Weights of a small GPT-style language model, trained from scratch on English Wikipedia.
Size: 15 layers, MLP 384 tanh GELU, vocabulary 1283.
Architecture: LayerNorm before each block, learned positions, biases.
Training: 128M tokens, 3916 steps.
Each number is 128 + 24 x the weight over its row's rms, rounded and kept within 0 to 255. Layers, rows and columns count from 0. Numbers have three digits each. The size before them is the row's rms in percent of the matrix's.

# up: layer 6 MLP up, 384x96, rms 0.124, rows 188-219, columns 0-95
# down: layer 6 MLP down (transposed), 384x96, rms 0.109, rows 188-219, columns 0-95
up188 098:096095164066155162148117133115110106070098104133086129147123127155129133122093143133152102116143125135087167137107142135167147117119135150157121147135179109131103086152145106112107148149106110142154134102148139117162146080139099130129105177124107161115125130111165123161101094144128128142
down188 099:144158048167173109146110109127137134174121125130148104124106132089149139132104128110124103096150141135142117155161137129136103058108148135139135124117115140113086144121134173104145099099135168140108152149140103094158117140161149158145143119158113136089115095156100130130117108152147097143
up189 087:123084150119112120132096142101160101134142137158159107115157110122095160141121103097080135156133141163164130147120101151086125127146130143063122098166155144114157128111140113164119122139141140148150119107156112122111110130095150108120118159169123143164140146177161176098141102084151142123
down189 091:148129139118159119109099090153125128098148113133135166121113170164114085127094121133168132077151114121143125114173112096178110099140155134173148105167146105138095158136116137115088128130147119112125155151156157107099097139156136066088142100086139107113148123132136124142129157122122149131
up190 109:096137133132110089146076149092116132124152161127127100136139127117123151099113131098117145124123180161127134118129134087130108107123129086143090108112153149099155144127104104135204157134126092127115111093127169183128145137136144149065118122155149091134135127171154140120114101129155140140
down190 113:137076124119122148103121102113127141114103178138160143149110148117132124067137162115118148142156148099107159128088161131121126169095140161119159121119130129107168122109128123131142123122112183111117099134127130167152125152088125155130136120154108133096133157113123150126112187090120052121
up191 094:150091120110106122083119149150110130110111145152107119114133122116088118110065147091096121135120133116143159191135141156162119092100173121124149110145143140127156155146094147158158142129125148122097136128133129124093119196109116125097148142150167108165146135178156107126119113155097133129
down191 094:093107145193155099100091118114122090117119129156113152133092124165078138122171144119168097126114111141157117134139136175096112136109138172115106112156131094120162121151146131111159126189156142090089128117105131126130140136138139106160135130153142088109113107106115121104122158162134146146
up192 095:114144138130151156135110134119104173147104103128126143117109129130104105138085119122079070070124125141120158166095096169121095080126184114114124141154163155164091123177125112114143141168141157129132138163153143110081145104137138131095121156139133151142141106113153137125126103124132109130
down192 096:102153130102104123134142153097116118078094102163122137148138128127152112095109124113163129182146159115141057132100120145141147067091151108119133112157122101155124123136156129130127111126135124113167102128101157158109113175128171122140117114108104141146124141123097157171139160169099133110
up193 109:099137111093158126144121146144106156148074139141106108126150115109126098142154145170129127113142125103124135167112066119124129107119122161116152161126094180106149101175116148085111151167095108101172127105146149120171118118126124124105169138108143131113148151121105173129102102092141102120
down193 106:114141125149146172129139159138134114114143098134118174113118155124166181097099121121151122099149114117134164120134129128147121110119139095108133136104144142130137164115098157136105134090127150096166112092105112081144082097160172155127108149111165116087129154122151139089169153118125090085
up194 101:138141140091107157106150124127117111148075105120145113178160083137117129154142107105097115172142111094111136110132179120114141111143117132099158107131139109165140134160127144102149162140138102149083143152146110087114117134093087153106107163138125146140168168123118098138168104135168113102
down194 099:131124100160155157142096113148158145112155105095146107105163117119119139137140123137151122113157107139154102125141101090115125107113099084152131107138130136150087161163123103155111109197187133150103118142153141126108096089121118122107143113099130123118101142105180103128098125138165161176
up195 104:123129115126175105111123151113159150134076126138101166115110113134161141159151120124119148144129175105107167130106147100147111063126081144146097106162139082125138110140132122118139173138124150117135173137115070147143163148100113132138143168099096143180111108112124133105121108146131135131
down195 097:145134127138179119119131162115131139148140111133106149140146136112135142126140104079114179158171087106130144073125121151135173112161140147098184106065179130122147100131157145110128097108110112139116113091140163132111082127112091144151126152116115097122140144124118111105132142122122137173
up196 110:130081140133156121148111117096158123107147161146112147128195139088141135161122115150153143125095147164140141154099054127113156097145110128116106125111103149161170135138128135168119134101134077123120136129147103136088138124113145110101126135141146135123173172128166106128090150104135111104
down196 106:114142136136072116099117102136118110131174133109098138136099163132169137110088109142105110081155149152139108159125178131120122111159172129118154137092137124148142138108137160139183158091116165151120140121113132099139085137075131124160122108131172127141111079120151134106137148134127117095
up197 102:113121150161053116096135125119076117133145168165147156136161085123110124152123120136125140132137137120149148101076139099120159087165182122139134110135152121148123113079159159136144150127149136124135105118151133118125144145113107133081131138114117137164123134155135120169116117129152063098
down197 107:146123140100128139097129096121167088135125138086099126098105138120108122127138153125074131167116091160129144138143114143110104120150122108132112142121180148106138087158114073125136127178112128119128094119119140086147134111130123119190130104129176100185123183136114139164136133126134144152
up198 100:161152130132087140095125151133137100065108115129175154145131140081128131150109106144149137108155161161135129126157087140106104099168097138098141110127137124145157099122077131132092132096139145089160135126145133132133127113157108107108149174126142142133129137127148112169169150080165094135
down198 105:102104133114162120146140131133096131132175183148131146087117143137193100083127097110130143109071083126113118141162164132179165139107132132133101144107117095131127152117147121111176130125147153135124112109146113105103100175121132145138151133088145145111163092157104123127110106141112123126
up199 090:132095155165131103114127161155149108128141142155136127129108063118080168125112110164062129135140131093143144131142140110100155123164115133106141099107126137123145120128141163116180116120091151135181139127136160109122126156136157129066100112083127090132105116134118135133129163122150107103
down199 091:154121065114120069172099126090091124121136111133110157159137135119162126150144106117138112148128144116110093124148153103142122095153210141132119099120120112140181105137131139114141101159160114131125120158118133159120115122101081114157114155183165145151119124133126131112116112101128111143
up200 098:175125183128119116090108171134108139104100144114072157115123117134109155105127129113134078154127133144095145085081123126162134137173148152144122153185116115145089124097160077104085140129147120161086114110134108119133127136129163125113144145154156099150122128140112132121153138110135139115
down200 087:114119143122124146129127196136124107138127086122130131154111127116125127138137118154127149074120120139095136141143163173081127131121100116142141142132116082148166123124165099116124115143132115095119181089078117128166100148120133120131092213102110130137115136154135117131145104141141135072
up201 094:057140126138168074138150128158103128106113130131142137135109136135090146124174115146084112131139149089121110155143143109151131139116074102124105124143138140137129122151152143114086133119095149107115140138111104099138120085092169159114110163129166140058130138126115158123110152111111163144
down201 092:121118107137135148158091082116130133103119119101121121138169163124120139185164137145125105142096114173121160090100134162134146120175151136100133121109102103130172114130160186171115113156133143106165152109164122093134140137074123086096101129141104097127127110126117099141136127138140115116
up202 098:090119154102110121148110142119149130100153086122125148124157109118086124139097110099145145075135121106148162115122161163166140118130128145132123133108093116123159090153130166153149141157113131153100166160154147087166125160137140119126046155119138128150161136166104138129088111118127123148
down202 095:099107126121166162129156151119132155164105165110143091166106143092143123110102106181086103155142117125136123133117118117129116132093122112119151105123152144143115096113127128082113136159129124096168110138115153134080121076107134121157145117184124119100106150105133154141190154107146114155
up203 094:143123168128102131117120154073122124139111139147120112188149166115128103157122103182138164136106143164152118157159163172111124120129093151123115094123117102105155157111141077091138137133092143155134125095139086111151121119104179126152140120121159122087132127157138122141092136115143098124
down203 093:101163121080114102161167132136133183110141123137101126124130111154131137141128102094151126121084129162144093132088146165158132161118135141130097112161112097132138101158138126110165134109145123100083133132112160166147105103140093094174151128100101123112142137181103113148142144092117148156
up204 097:155109106144111123145127135146117105136160147119175104100132121130145141138132132149148119149102143096175191102087096098150144112138122121099092128138110110134134134152157123124146134125095082133177138099105154113089144165103126113087110135145135178106141101174125134189100105111153120137
down204 100:111158116137135146129127081144112099116102142095098130126117130106079150098100154108134190128113140172098149083134145132113163097105145156135159161140121092106128149135107141161129146122101168110174086160135131150125130087129109112146161088131165151118142120093092131120155154142135113129
up205 098:110133111160185083146128165096157136156146105053117136121102127120128122133131126130124151085159147076133093091124131119148120097124117139097124098156109112115120072142158135136105172134111148079153138114150131100158143146132123138146143155166136113108142122107121147122132082095133132153
down205 103:124128097118090152089148145123154135122152144157155133130105137119148060124106133091154128133113135136167149135136132157127115152114146129158076134122118103130109159113162120106146073136119120140068153177152158092129112101120143153096109096088137096114119179104128153148161129146127138137
up206 104:120143127170116105172079142160112127099126097146124138161121109133124148133116140143119120113163132162146131145128097116113088081163123162124135081110124130103136088135091141135130111128109144106133110132149115112133169112119168130147139112171114131165121113131083142114124038133172160147
down206 106:126129130127108185127171153106122139134119159088102127104105146099123160154096110100150097100114147115114126102131157150178115115103101116149141159151138158113137152134123163128130158125140112148102064148123159116151121148142113118102111119139108079088095120121146135201119171123125106140
up207 099:102112141115130107144148138109133078105098156170159119108148109135118140155106112124142126123108139137145132119114126209126121116137143116122121139127132161104144131105199094109071111155130131099099128130193134074101111126135121136082119145144111141177125167155117132106110138130156133137
down207 100:083152103107143151145125146126095081141113089137099124111107129085161145160108115143073134138154125155165134098148125112134135105124109115105105110082098164128150131140136156104149158080113127151127123157142096166137108106114158154162146143153164154156144100128100126153167117102164110123
up208 096:123098158128134152128102124117180127120101173150131168131155150113139128138122117102144095126125107158086132150144153073094143104132148152121135143113139066142139112139117070117141116126132085151145123103138100129125121148154106111140127164137137189102154107117182133117116112152140093176
down208 097:121135093121140127114108135125118126109122109102168108129109080139138151106164134112102130188103156075110073176125098159165151122103134091142130129145118113129078123138170143141081118121133123140091130110167139143131145123117119147147149138154087150148154135139126120132134174142183109101
up209 094:148149101144110176092162106143107138158107125186099091118103100114106132148129116141082115121133118154147158140104129138120108141143132097121107101065141117139147122167118104092135071117095152138136147146197131092098137109147132136090112142116139148096124111107108122116130156141132094125
down209 095:122108157131141141134099123108097161144133145092118111172138131127156147180163149112144146119114116079100138138121050082144174127074141172130093144126109100141119117111125129122124170111115162106129105098092117144117119151142148118159123153116122130122145152120146139121128076091132158134
up210 101:147148142103123145153138149088148136121109108165127116107125121118148133149123146168100125118120114126110135113081122146147145139112135081101132115115114110166122065055094153156132183138121146127139113128160133116150153130129126151167152113127140134136157186115127168072122095118110155162
down210 102:140105152157069168142093128120131098138128140137106129165167142086099129156122165123137149171102102122165086127163099127098136117150094124118118118104117169141140164135154132129180118092130182100151087143125124128134090144148130152109143122140112120136137120170129087123141111134144099097
up211 102:111163114118132131136136150088131111148096147129118120103072099088141140124140110137112123156109166159160126152103147102096171147124177144105146129115153146153107113063119157104161138102132123132126088085123156160134121164126092127106168141165110107144114124114111144105158171142125145156
down211 095:122160124135139119119137141069117145090157170116143131155147145155093114185120107097092100110145153131122146105108107127144134150116108167110132108166127114127146138112078122114122114138176161155134127181110111131105133122101126141127168099143112106107139139167078114116172097131104170114
up212 103:120085165129120096151125111146136134110106126119116085153143095141109167158162108117149110159116137112099156113115115152105137099114140133070143106123172124188109160123081138090124140150134167166112148115137127187135107125121101143180119122124140152107131088143125111157122133104144104148
down212 096:126118142114119167102128114114156116124141078103124098098106169108146104088141137165129145143161136138141150109159098122132102118122108108119162124105102132089081152155166180115139120127154102079112172155110137098100154130138098191128130084114143132132145127138105148103127158141145157123
up213 104:144115129178117138141134119138148103092162162122139094143138101102102135163141090120107122119131133145133112155112156177149096123147164091113150107113125127134141119112116132113145144128111124194179137136097078099110126158111066114110139139135111166149140154146186139101120110104129165122
down213 102:116150098113116106137143082141130111147120085101123156120099149116108171092116163125124140127119123127139145130102127111101170136140142108145112142178137138120097149130112126108104125107144137136089197132196126129100116126138153126090093114163170092159129092140121136116111140186124110166
up214 110:116086181087157164135130162131109112097108135130098118114131106125134164112144122113071111119140155127129173144117099109118108181173108137118096122154119133100157132134127139145130126097118120118083104149148143152107100110121098171092113132118109162127195126116133127131161084113117125152
down214 118:112098140112141157139161099133150147119144099131079113154125121155106107065146129100135112129108116117112136094150098112121137145146096105148175120172117122136148161142094146157139132160138113106112131089120131145153110126098124186100109134085104138116169123134150120169132168181093148133
up215 104:137111173132129133110131120139111151149124148150153106136112150088120128147140122122109117125138114131132117133086145103110123095124148092131111109178143089126101096098113145135113174165131149080147145110160126083137164094152144121182109126118114180108098150156102172116146123155190107139
down215 105:143124125094119115143131120108109153109140162142126141078131128123143150129113119117118143078117185140096133123168150143144198155153156122119113118140158120148108159097104082122163115114157110128123120083173141106192096092151130113109105122152086126100125126165123109112133165137125126121
up216 091:111116088105093101131094162115121119170173088134087106141143103110113165134098109159128119170128161126140113150114091147111124089134144150121154117143126142140160139158173133146136106103135079119127122120126142146149139145051124123099130126160114148147140106139168143154082103100150123130
down216 098:140129164114136154094146094132113135117132129125176103152108212168122129093141143089132127080148111128170139091128134097175111137135133110126121157147112114112125152147118128100117164151156117151117124123151138112096108101166174121093111106120123094160153096144111122129167091112125129110
up217 080:160096083146118108140148143138143075161109129166150141146106145135108125149149107130090114132097128134182148137101158105136141163111137136085099141193109114156142146115119109148162139136178153119115141118156124139126134154134135125134087165094178094104150108105121132100147084130129135136
down217 079:122112165114147140150128115135116139107103116132128144162127112150129109100151099125091142132180166129131120129101085149152118095138128155158102091157128149148128109156160137161058121116084106139135141137066104094107112142114109112132174137130129149174109177162133133119101139124118161102
up218 098:120127145170128101123175143161132121145131156138144130149130104135124120123092147098149113166088158110135138143122151129074112089125161095110114100152170129114168133135128066145080132113127151136102135123138105144107136091123174140139146161160121144151148193104118162123086139129149130113
down218 098:123158155126083188130114105136140127104080143143156137127124096119116125107109176119141138153128126142095141124125158153148100131162144136096092117128086112137126134124123130116147123124094182137138136101111089129180121133107150094154145137161047114127073135123137105134152124148157129152
up219 105:140128127118145154191125111153106115122131109114105151114078116104126126154135140149120096126106110123151137094177102127088140110108119152125115112082123118122201110143124097098113142122144147105144131108175094142100130127089133122113146145148130115095140110178157148148133105094184153159
down219 105:131141077179095128104147107140120100158102168116156114089155112154101088127167115128162120127137124136132114148105111138150085137125076119096117134172141111141132159146169189139129067151111096117150117110124137139115145156155139124115116144114137160137126112097120119166161105137105117112